config = dict(
    num_hidden_layers=16,
    hidden_size=768,
    num_attention_heads=12,
    num_key_value_heads=12,
    head_dim=64,
    intermediate_size=3072,
    vocab_size=8192,
    hidden_act='squared_relu',
    norm='rmsnorm',
    norm_place='pre',
    norm_eps=1e-05,
    positions='rope',
    rope_theta=23800.0,
    rope_fraction=0.5,
    qk_norm=False,
    attn_scale=0.125,
    bias='none',
    tie_word_embeddings=False,
    parallel_block=False,
    extras=['some layers without positions', 'value embeddings', 'learned residual scales', 'skips across layers'],
    init='normal',
    init_std_qkv=0.0191,
    init_std_o=0.0191,
    init_std_up=0.0191,
    init_std_down=0.0,
    optimizer='muon_variant',
    learning_rate=0.00127,
    lr_mult_down=3.0,
    beta1=0.93,
    lr_head=0.00372,
    warmup_steps=200,
    schedule='wsd',
    decay_fraction=0.679,
    decay_shape='linear',
    final_lr_fraction=0.0,
    batch_tokens=131072,
    max_seq_len=512,
    doc_mask=True,
    z_loss=1e-05,
    train_tokens=956300000,
    max_steps=7296,
    dataset='wikipedia_en',
)
Each number is 128 + 24 x the weight over its row's rms, rounded and kept within 0 to 255. Layers, rows and columns count from 0. Numbers have three digits each. The size before them is the row's rms in percent of the matrix's.

# layer 13 attention output, 768x768, rms 0.0641, rows 672-767, columns 576-671
104:118114117150115092108116111100102114095067153136150134131131089117130103135115133130122154123144128149140137149143126103098126145131168109130155151142109157101155111187097167096166125160123076144147097152093118104105155115103131112099109144117118129111068168110125150158142098141117140082
098:119120103113127151127110127110147148157134134127122121153123119098116125125158135141134125103109145124155127172119145107118131148112180123088110109133122161099174149113125147125140145139148162094119118146068128119082142087068145141133140117115120132151131103129135130171152144119115157159
103:157075126142123113120135129087126130130117172108105121109105114133111130110135175126151151147112118099110141117140104110120099164132119146128132152115106130168131143097131143098106154122131135131104154075109100120134132133136097153101161131103148107141129113111133113168102143089162145142
095:127114099136091124107164111126142122142146105160104114138120173132157099152129143128110142144125110134143127166116135124073123135107149190099102157107129166172122150100157143150147137153103142113152079099156122184121135139129128135169101144082105176098103129079139100132121149072141127173
100:075115171138090088136120119132143120191150148093151128142103121111131105161165115116131139108146147088133081146138125136130130094118137110156128122123102170125082115113140096152130149153075088127098127144111108144127138139088095115166165106164133115117105123123147135121120121122153096070
103:156154146125059099136135143139163093107149157151131118129091108136126131086150096122107118170117120135106111160167102151131120134102115089163140110121096108131112151098129130139130144092135158152110211124134155134137097122143145115117128124155120129123102083105175094149120065121106122150
100:124191124138113110141129132137086124126094155116138145100146143149120133159131138126117150149139111115108079140145129117094147134170101113126128143100136109109156117170125171132139089126094182121106130119116107093143139132131142173138114115135141177119114167142113099110149143170169124130
101:132138104120111119109148090130115077140118121104122100142179125160103133111084153122141149132128112097177157124082138093150143117139149122127114107111142162127143142099079099109136151146109117138121176111193106167118113104142103204140157101125086126095140143143112114180101144138124155164
101:164091110129114076112157109133114163116146117158132159122111066166138179127154111101106123123135100113112103138094142133083096105145088106116119094162116145145084102111150150107143100147114125153136111107133114157139117126137124093173130156155157125135154118126156146110106095175085119111
099:117109099142184134106117141140137170119116109086135122132105141126102092102106116086150115111084070145137168135120108124127106128099153175137117156102140141123131126145144193130102113100132099131112122119082120118087098172103106118108114139141107122145121137111126166106098092160130135121
099:135158161126153106115138150150115152100128119142144133122134129150114141083112113130138124154108103155147110125132144136099101125157153138112130126121203094145130155118144120125183111109136143113133148116142119127145140128146109113175078122120099115147155116108165108084136136090145125098
104:132129105133107109095133109133186104129161123146121149120115134132080140137151131122121145122129116165153148119115141104112138126139130120161109142112093130136146098126118115118128119125126125155175151135149152142085096173138165162123145122149155126133104152140118079130107132088111139088
103:146115114075147108125133118160138110125087139102104166145135115118160115110160109123123121148064129106156162131131154146131153112142095142178135109129152102143142165140128127160140160102115082148125129105106117143133163120116121123130152086137163108097126149179108153099166126126113121164
097:104120151075092122144146134134127122114126105114130164126129132163126109123126146121094124113120147097095114161121100133092099167113093127129109115118147102119137120124112167145160143115124136079113137150143101159130135121107098132116152202121134149129114177141083117144140109120137169130
101:125108136131114129163079113115059122116139099145162108118081102136101087134119126104116109114129124154091125137152105124147113124147081111092149114100117084124202145133144180156152105144107103120102112095089138142141192146141108140174145179128109149137124173126125127153155104144098145107
103:141144148150116140093063107169143104138125129139136122113150146145121127104133150184114137146119164123112142106113117148146122101149123158105163131094079145084107121142128142154122132117104152133094119150110190101125099097160113129141201085108113135105134115103130159103114093151180152158
102:103161157097105132142123137097092092151144128142141160140123087126119117128126151145105142115164132109122101102127138120148109118118130136108148108097090121130135106110148113098107112126129194155152114119126079112109127121137114114151132139115137115051116107117137114100077133118121128158
099:166126127117127089128125139105098153112118116129135184109097109115107158105144109123149152084091141155127162107088129140075127110105091116125094150109120126148115127136113109175092109139126065177089127134127158140110136135132112099107163117182118173113092178096115179114120128120142132165
101:107161156173143108142097139119137162128143129127135097140123165144112126114138085135126152129073137143106139103149152116086153130132147118108110145131155143174110136101151109163139107121132177099127120120097091085090073156162125146150157113148170106084163143108120125133138156129153111117
104:159163144091121093151120077130161144120127080099141164112137115138119102127118099141111146147114126132137148165102103121142115161102097129141109113143115118114157125084162110124153146135144147087109113124121167146119158096101158077175155090128102189172140114102184106126156105130132143136
102:078146112126106143114057131165120158089131103122129118128145166106099143146152150101147128120087126097128102118129124136077121109110124162141104116146061148108151085106154124131073121159166155141148124121134109149177132120112115120134149131144184095071133111115093086146137125142107124146
098:104157126111168105150085116165144160108141124114108113088159155123170153117113108110164144112151154109097189106134136149105115170115111148129138144141132138116095128116080131128130152100086111124180149094109142102161155125135125115115107134136126129154131114145139172124136131128121125108
095:113187144124152110140112129156149108124153128145153155128163112132117158143176110146089198132165115165131117142128112122108107112120104141113080097147098123116179097134138101129094131108088129138149157126158135108166095110138153088087124162110156161141124171117117136102113102087095131131
101:122172168145112127116103113098138120153142133132143126109141121161109105117091095120084149131126083156113131124145098120098063119097136145117096118129155150142103157104113118123143163102125112152146144101153160088087146121128120140112120119127148123144152156167104094117142109116111117114
103:143150135110182165127144116159161144089139151163121146138103165136118142175127128121146138119158124129145152135107121134127103125101095133117156156130119097127145158116142107142122156122160102138131120112148141155147125084113118127121146085152151158131113130122132104141108163108070093156
103:145145132145122157136108123097115152123185095117122125123160157191096154165140104133138091107104083148133058119136139112092165109144087130135130088170139110137135127135093136130176138060118137112117109188095152131136150113101139098132160144132140145157067147112171144147146138096158119138
098:096090114135116123151142138171078092126152124149107138130090116111146132128091144138125149154122110129097119117096106151077132152157119112137093124110116133108113087100110106130130124096181145115090128144193125109116161128140157095143170097135117067096118143112075095148111133100090118150
102:114099112128093144090120088171131152103138118090138133131143126115108142085064099084169119109128105132151140121161131137155157087122153129119160111150125128119122136121120161124113162134126133119129143100102117117129137157120116124137103183131092171130110126164110126143140119163161092156
098:161108158100144101171111127104130133147111141142137103130157152144124110089116161128123120169123149121144151116129121115144143125198137118168144095096129134138157135142121083089160101108108132124129148129137150066139118130107101147123134118143141149142131129108143089110182085153130149120
102:102114113107157185123110142123160118152116096125092123142113082161080118172120150100116100126090105139140122114121168093110104109125111100094122126111114147134089114135083183148098132155123150110112128117112154132112131110118127145107107147126115116096120119159106107163154138107139077150
102:148135099134066127119134125097115164143081135116152150131143114113116127144104144163109135116136102157117170104140141118094117105177136121120145117132126110126161118110155077103093151126103077166124144120145120091121102114113127163145133136156121103132077134139130111092117136151156101125
095:156116176120108105073150132122142128107158112105155136103088090158125157123099109140111109070136156145146164105114113126078133104136115158157108126093137133112104084115140125134110118126122094093133119086110092128110187147145124149135102097112118110148127116126124139144110168129143142113
100:114104107095108168088112160130147124132110100150121126150107191111115127126142146151095157103137142121145163109142117110164137151145127133156105132128129109116119132108139157129128095134101137084070160116125164071150118098156124123172096132099069148091119150101109137133125135122113125108
100:107120086140121137113156096120149093110122140193130108128118131147143123149133137094129141148100152135126148144113140125099125155126113130110118153099152113111136120109113119184122148128152126097108138137202124114078115176159103120092095116115156131138117128182130106122128131108189146105
097:166116122132148128148114132126104155127174115090077136157137156112129109147162149093132147118140117113133108114109142142129108102117158111117144163147168109115140127098179150121113136106100142091120161146180120155125126150118167120152103121125134161133113104135132110152131120117132111130
098:096143124127183087098104153101108117093113127123135160128063080109146129109162137132115168088184128137150111133123171101121124104163124128140136107124124147081131156080117114142144127132118086094158136160149138097140179165125134155057120078136141141156067139097141127123121112116094127114
101:119119143097154116145109112092100096151141133124155098133092114119141105123078108111094143142144123142093126112131098174096175133158101145082104132096163158133093111138129169169108099142103124169134132114084155173125173135145128141142107114130156164101125156149142104104153118184149156142
099:168131118122122126104089162105160115129155138163133178134127113142170110181156141130168133154103120139080184123114168109140142106156135121116125112179116126166118134146109138153121136110131154106099171127163129150128137119153118125150120104131154177145098096125121088121129174143095118141
098:138126157118126127154147111152103085101140039121127086115119157115116115168123148114104129082118128121175117160158115154117155102161090164108142147143123136106131132126111118152098108149162153137112127128140106091130158134119105131162159105144187094154160146113105146169106103117116118145
094:103099156118129138129111138148178118113162138131100137136123120094129147129118074107141139131125112124129166119121158142126160090157134119120118168127147116110093127104116157116108104159122099127125086110091110124069112152151131131155147144136143133172062114113139102125080115136147135164
097:094163137104125125151126140100126135181110148061160113089126076157123128141159125154124112121165130084085130121151118117141170122126136112131135159155127163139175112121078151133179100134131110170127110091106112093101106108143098152130104137105151117130116166148134126117121081154133121051
100:106141126148137120096158062139123107118121088152148135118124101150120149092090088117135175133120083117135161138123125200194123105145120114125136154073131097131128104114136140132102085101129136102130134103118137118122144106091114082117102119107171088144105138145142094123117123138162090122
101:153144064111148111156138113125151138078124130116122129110104148109133124144122130131121160151140136127133091151141089137143104190135094132122086137084132106136142091166118121061168134097121132094159124068093132141132163114152131197130134131093132132126079141148119158116141151146124108137
101:126150103080154090119132076092127131131105111139118100160129130131111111136145104150135152121129122095129102160129145129112118119158138154143112129108147132142150164128179182108125132134156124139108119119165136120147103142142117123124150146156115076111142144116150155169170123130141110155
101:120133166148080100095143072139110111112176120163121153134110127144114138108091130109123090110122126129124121130116080126128114107136072103112152111088126141118097148155171157126141169155104140190082129129172177117101144130138110101110115142071140130116108097130150114156134170121106119177
099:145096106085150097132127101139120109155131166144130137101104122139107129123195142133141129157134126146127152106146112166125116110119107187094118168146174142104130113137130108126076138128149069110119162146128102123122155094108120125144143119147127115156124115121150125137125144151098146150
099:115101156106120127139108107171138105147115124134090164065136151144158102130167167110121150116160102160118160143151147174087148141110104166141094096119113140165102139129108157105087169076126085138128118125130127137161116118130118110139132101151130125173154150142151127106131158143111122149
099:133122089147132139140115073183124140139182165104104168068142100128152110147114150180138113120132130126120164183074159133150118163126178124102111147115152127150111123150101135119117118152097117132124161113105088122109113127166111108126128126141195117141104153107150170118153112125138127135
102:108131151097141176121162152102128109108114111100167159059112120149122124120121143134140123107181151130120105144114116140129127144144119158158099126134113110164097133108145138118139134097149148149144102088134162137182125147108149113149113101140149144133165097147104146117150099150119098128
104:083159116129116147134130138071129122161138130133119153125142136118148134117118120117116117102151141128106119135121127113104132148132144108145129114129145120143126125182125161099111137149135159144130142137151128102137151195092108130151099095122138108161167100120140139087098154072095098146
098:110150145162142124096140129083150163157087139111129132135091120141153107087134182167138159142140117105115128183129082120121122082107132122103104110141125163177127122132081127161098120109155144140153160132127138111127131120098139154109087131139126112148168124143093135068115108158130131158
101:150115119120111127154126092139100117157137139112147109123212110135122141151142103136119128096149136128123112136101107137136123102115097140159161088107105157113113139105133094119196082157131140102104172091160143066109131136147163152188138143127152140128121146116141132157105123147072135150
099:169100117125102097151085133139106145165152167140089141136153104121148142120116137127124121121144130143157145156171142132139108125167124160137109121136126098147085123123074169163112081129116100168089155099126180112104182142150126101110155143146109135164135114089171107133144153151105141131
098:143157118120107143120140114101133138100126093144044139139149137097080120104083116139152116108063153141153098123141158142115191147132116127164141115165148129109129158114099131118123123121123137164161121128112129142124116137135160133140138128143124153123081126190103133104145132122141149094
102:134147130110138077174183122160136082175160087090135149175176105092123126137118127122112141098146134163098109133160119101078129106127104172117115177123089111115121150173117145146126115129109130112081115131118136151134108106138108080172073116088117157094099125112130080141145090109122150089
099:161109093127138103120112135124162102132169133165116119131127126117131126116145123142150131116162104095103126114154153133128163132132083131116110100125176153125117115123139126119110094122146105141140118095159103143125136152170130154100092155145130168169158141136121148144143064113130170117
102:114114114147159145118107124120127129141158121113127074075100149131111148107149111155091136148129131140151108132125146154151114124114077128098146104095150107143142119108100127073144120141135140029123125170174103170167114155108086087101126149108159145176160135146091123108125112109117114177
098:117107084135148109099091085164138143141135122122120114131122124161132155125112101129167134102110160114102127110148127118176125122086097112127157140146164128137142154170105129128168090090131136123138106078139099158143159157112176145120084137138119133174143107136118079116143095121109130111
102:165138125173122149119137123141118127145145108172137155124156135114142145161104114147123126135132141135115115111135121157134140154121121083095131092142177143128111121166097110093154156124103116100146137142088161171116108130140140106093143158103115120145124144141150115150150127171109135117
101:100092124090153141151125153117141143126118131122081119097075143142137100139112120134134133146154090114115147150167138128130108135114132142151139147081106119121138121106091125099131150144142134118118100121136141149145137159088090135118139122151112104156117137176122129157140122147109105091
097:100121109104127087150147096141109133093120130130142134124111146122120153120101112138151144120046147124154098131148134119109104138164150177119122156186106112114118083128161154144141136135130121101156153143103108111131143122131084103122118111097103136134094086109144157101111119148134142141
104:107127093121098136123109134126125098166148116157133105164152120143128177140131123111136100152135146131166131154132135156147104080085100126135142109109144144124184116123115138107134140113139147100121126157167140093140102089123093116148137126143105106129108127128068143159136119102135134057
098:133107134170108113167089112136156139143138133117129145123150148107121120086117163159141133173119135138095145123122122073139096150135122179167096143122104119091120115138155174128114116122134097107126130095175162160115129131111089136106125145102121149103169137141101147153146169178174074115
105:138127119121092091130148182136108124190123092159099083135156116118128118136091099101119109145158128153098147116136149111112112158104145146155098100096168169085131092116136140127122125129140120111131151119069144117117104106136079124108091103128153140111162130147127106095126116160144079118
103:084085141108105101115202146126121156097137142141106143117090144143114105138117117128127136164107131151134169132118103107152143146153128140135156107124183137169101142144131129106121113110107145127095108148126129118154065099151143127135132139142134115119143146093112115129163150086178171116
101:154138171113131105107161138136105102164137176085144128119143130147134159147119173114142116150123114145138166143149151150114140142130152097103120121141110127168144166155118131100111126157128130163185183135073129174125076118113103166118113124147092125104114123140142115092166145129144140084
097:128129138079102106145152117129120146093117183117125120156128178126140140130133108114154113135135141161131139097116103114106139156130091149141072131124129124082183165148108131146156139107093077116125158114152136123146157135134162169144131128110120097128108161099137136095130101106146125086
096:124160140115131124115077125120124159147137131128134106129097134116146137110153166137155119150133124128175140137130142107104153093108164083158151151124095086126145133135122154156099130112131126099115138090094107117123165119116108134155140166148090131155110097116115158116154142148129098160
101:139159161112113150120099162118121115129121141167176118132108121127072131098125116141101131115151111124122121115119147161153140108099127131154123115107132073159153118138154147098122123136175157090139130114174105107125087168095143100097125143134112228108135169137140123126158174149147151126
096:096138165138131133111116113134144156133150164085123123063142093176177145053177103129088122125117109119141144119162158125074139132104189116154090138125159122132169095119117150113138126139092119139140146165128122163126120150088112091159134139169132144184153118097149118157131176141157139123
103:154108098118124119165133182133112108138123125123112099153132147130145130123122137150118136098110109112166151142190113169141136100136081098110133059180091156121129155118171152100111106110169106122140106159126086111144178108148122105160164144093098150152128125112120147120140126084090134141
101:129108116149096163175144155113115112145110128136118145176132138153083143109151147142149086152138116135113121124102147104145111106137161130122115095130146112134145103142150147141108133129170157156141070113068137125150095117157106132148135093134144149160106148120135166121143127121141130073
103:129069129118121166125147185145131149115121127129156106154103146123129127156111125148122115162135116095103091123149109152117086142090148122150113150144116135140150108136122103101085113158119140111165116107166145123124157157138166121135149136124126140103084093153081125156108080161153101124
101:130132103157163126141167119109105131111141136131118121064114142147122145105115106123099136128154162108125152121132142152103119140124112100131135115124120162142104137139086085128130145199134104124138086143129118089154115096137113135137156129143128154154082152122116104087159156121120163127
100:154129098137146103116115132115126152115121120111131120126132103127142117129116100157108173118169103112155107143148136121130170141147139112138154162131133137120139103119139146090111099108142106118113172115172178123135150149095113163122093133148144140160087127124121156111146151114138127132
102:119117155121147170136107123134124132127099127138150092097131111136105097116107130097141108092176124106130126136140139106136127151168131134158101101113148087144127176119178110153094138166182086104114127132145069149103126123154078089159093106160157101145159140137138125139149152140136112137
095:083151106126153164144102156159138076138099108084112148101111188119180116170149123142100151122150160149113099088095132105117143122117101113159109129100107104145133114133086042120157142139115160100149148152147109138085138104131148121134140112150115093061132070097157174165120133127106107101
103:112129138155149145095209107121153135140134081175106163122184162138118154118168108161110125147174121113125164124120132120161117097159131130099161113149123086158140109119117131129138093179111107088117128085143131154120133123150135137069127105111113118159121119157154093134131147141074135135
099:080154097112175115143101122137118134119097173145143116128143135133141150128133166136090135119155133154145163105089153102111109121164152096096112123118112118119091155125141138142141095143121126169130118128128107115170151143136141130093124113135092162154118167110122135134163123131157162153
101:096115116133089106113101152136103119122141136157071143101152152156139110139140184142122140121139089135131144183099117075160141123110100103128067116130102126103114104109157119119139105133145134159142151085148129176131135134123137138119112148108131140095151151121094137129110120174149155146
103:103144104141137162157092151109162172094156130158135127126110100123119112117130144167130115141114130125091120077132108124156107169104116137113146132091108112093166109093118137170114104135180152178141123114128116134142130119140093153100137077153181109147113110134158097137147162103122145086
100:129145156148164099179109106128116100189116112111107133155102102191126116158133103122142093083134172158110186109126111164173112123105118111125114091190140122119099135128123103100122172142147140138120122104130168134136156160148106189159088116152134143165141109150130110130117119121085147097
102:122136084113121142127105169105131138149125078161130147113131113069132113094148150136147127151130168134149121130083120135107164095126093134103144133079121104103100119143136131150157128134110161159121101166158160151117150141068105100130151157105134103115142141138147096082152092106096137156
105:122156143155127138144134094135110125154112116133133146120169155124124128114128115083140131110144170154132143138117111088139141137108097113138125137147123078107079117146109141091132099122139122094080113134099130149129159086132093144104140137126131084117076198109143146143146136114111165164
100:086161130170128090148112087169117148129149157124098060080133139119111138100148147124123096163119133085130128129096085134123121118148114093103113124132135135108156123144147108137120134136131106096109178072155140129155093142117133101148146120135124190155129133159109116180160102139199112074
097:069129147113101157124098125144148151134147135114084106173143148105119128120131105131106143101110126118131165109144150146138131128115143111165108140142154164142105148139155103168115139116153190126134167110101139182138132106135109115184128111117150132162174169116132124145143126161118126128
101:112126145108091119104159101122144163165098134081114094120121173150110139098120131138164097140167162083076150080121124125141092105170122166126145104156144120101123150144157101096131107118095140175109140094127169109114091160133136134103120151133149084135147123178151096098088117179154159185
096:118093147142131106153078146102122148111116168116141132149141126156083136127105127117149106128108120110091103148137096143085154162124115166151128144122174051154158134106123117096107109119112187117128113096119160094166116136136120109153148148140151119112137136108083156114146130138194121087
100:161176120156129151090119122114098148143132138145139116118130091154133134157150108121065138143129113191126160131118127112125100137122149127099060084091138108125177099115102108156121121150141143217110132126096124110142126124142160149103149136145099131147146130105107099114118112129133144164
105:136122158137102123142145110123107105133087082177059080099123106131096132126144153124112125165110130127122125123118112129152144130114123101124152102150172155137125124132137101128110114099109135138165120093154116076109137097096121137126120106143126128136103113103149150156114132115112161147
105:151148112117119130129160135129127150133100120087087124153111128104096125076110132070114112138141112171119096139127135124105148142131155096130122140149130104085130089140104106110124153152159175146106112159131103122106133156168137175113138129137145125104126128136104119133156103166143082153
096:140116141103173122132124136096123121117132078097128121138162132108146111099132096128121139144118115148116114113108115136146104129094126126125150105104099149076130104143105104143122135150157167146109123140111126142152118116134136149153105138114129124132132133124127133163106129137114128121
107:119147108132112093164143135097212135131161125113128124101117132103138127125161130133121095132110112102150155141119124109144120112122137084152146167138125116150118136118134075121157094134185119145154108142149116111114125065124098140151132103167107145144127125160142109108131079173101139088
096:144110092165132121112104143132111135100135166110137080119126097136160158154105123064147133101144149119094161147116119162119125105108127069172122124098137136097160128140125140149139156132143102118167078098139162130172114134185136129120097107112117148150132152125094142130152140145128132138
103:122123115132157105163095146182131128140108130117158103105132097153125106189096138118115139134130132120155132143112092126153165124143155157126136128099155113120116162081142114124112132130107105159128140139114133135137151126121138154101125114133115110080162124142099138117105128089096141138
100:154107130123128148163111108146092169095132123151116131125146133154122134121096103168175113145132108103129133121106140179134037125136148105122125140123194159159138160135130128129196114114119117145104156149201134126153137166100096106133139158107081077109047135138124091067091164155119119073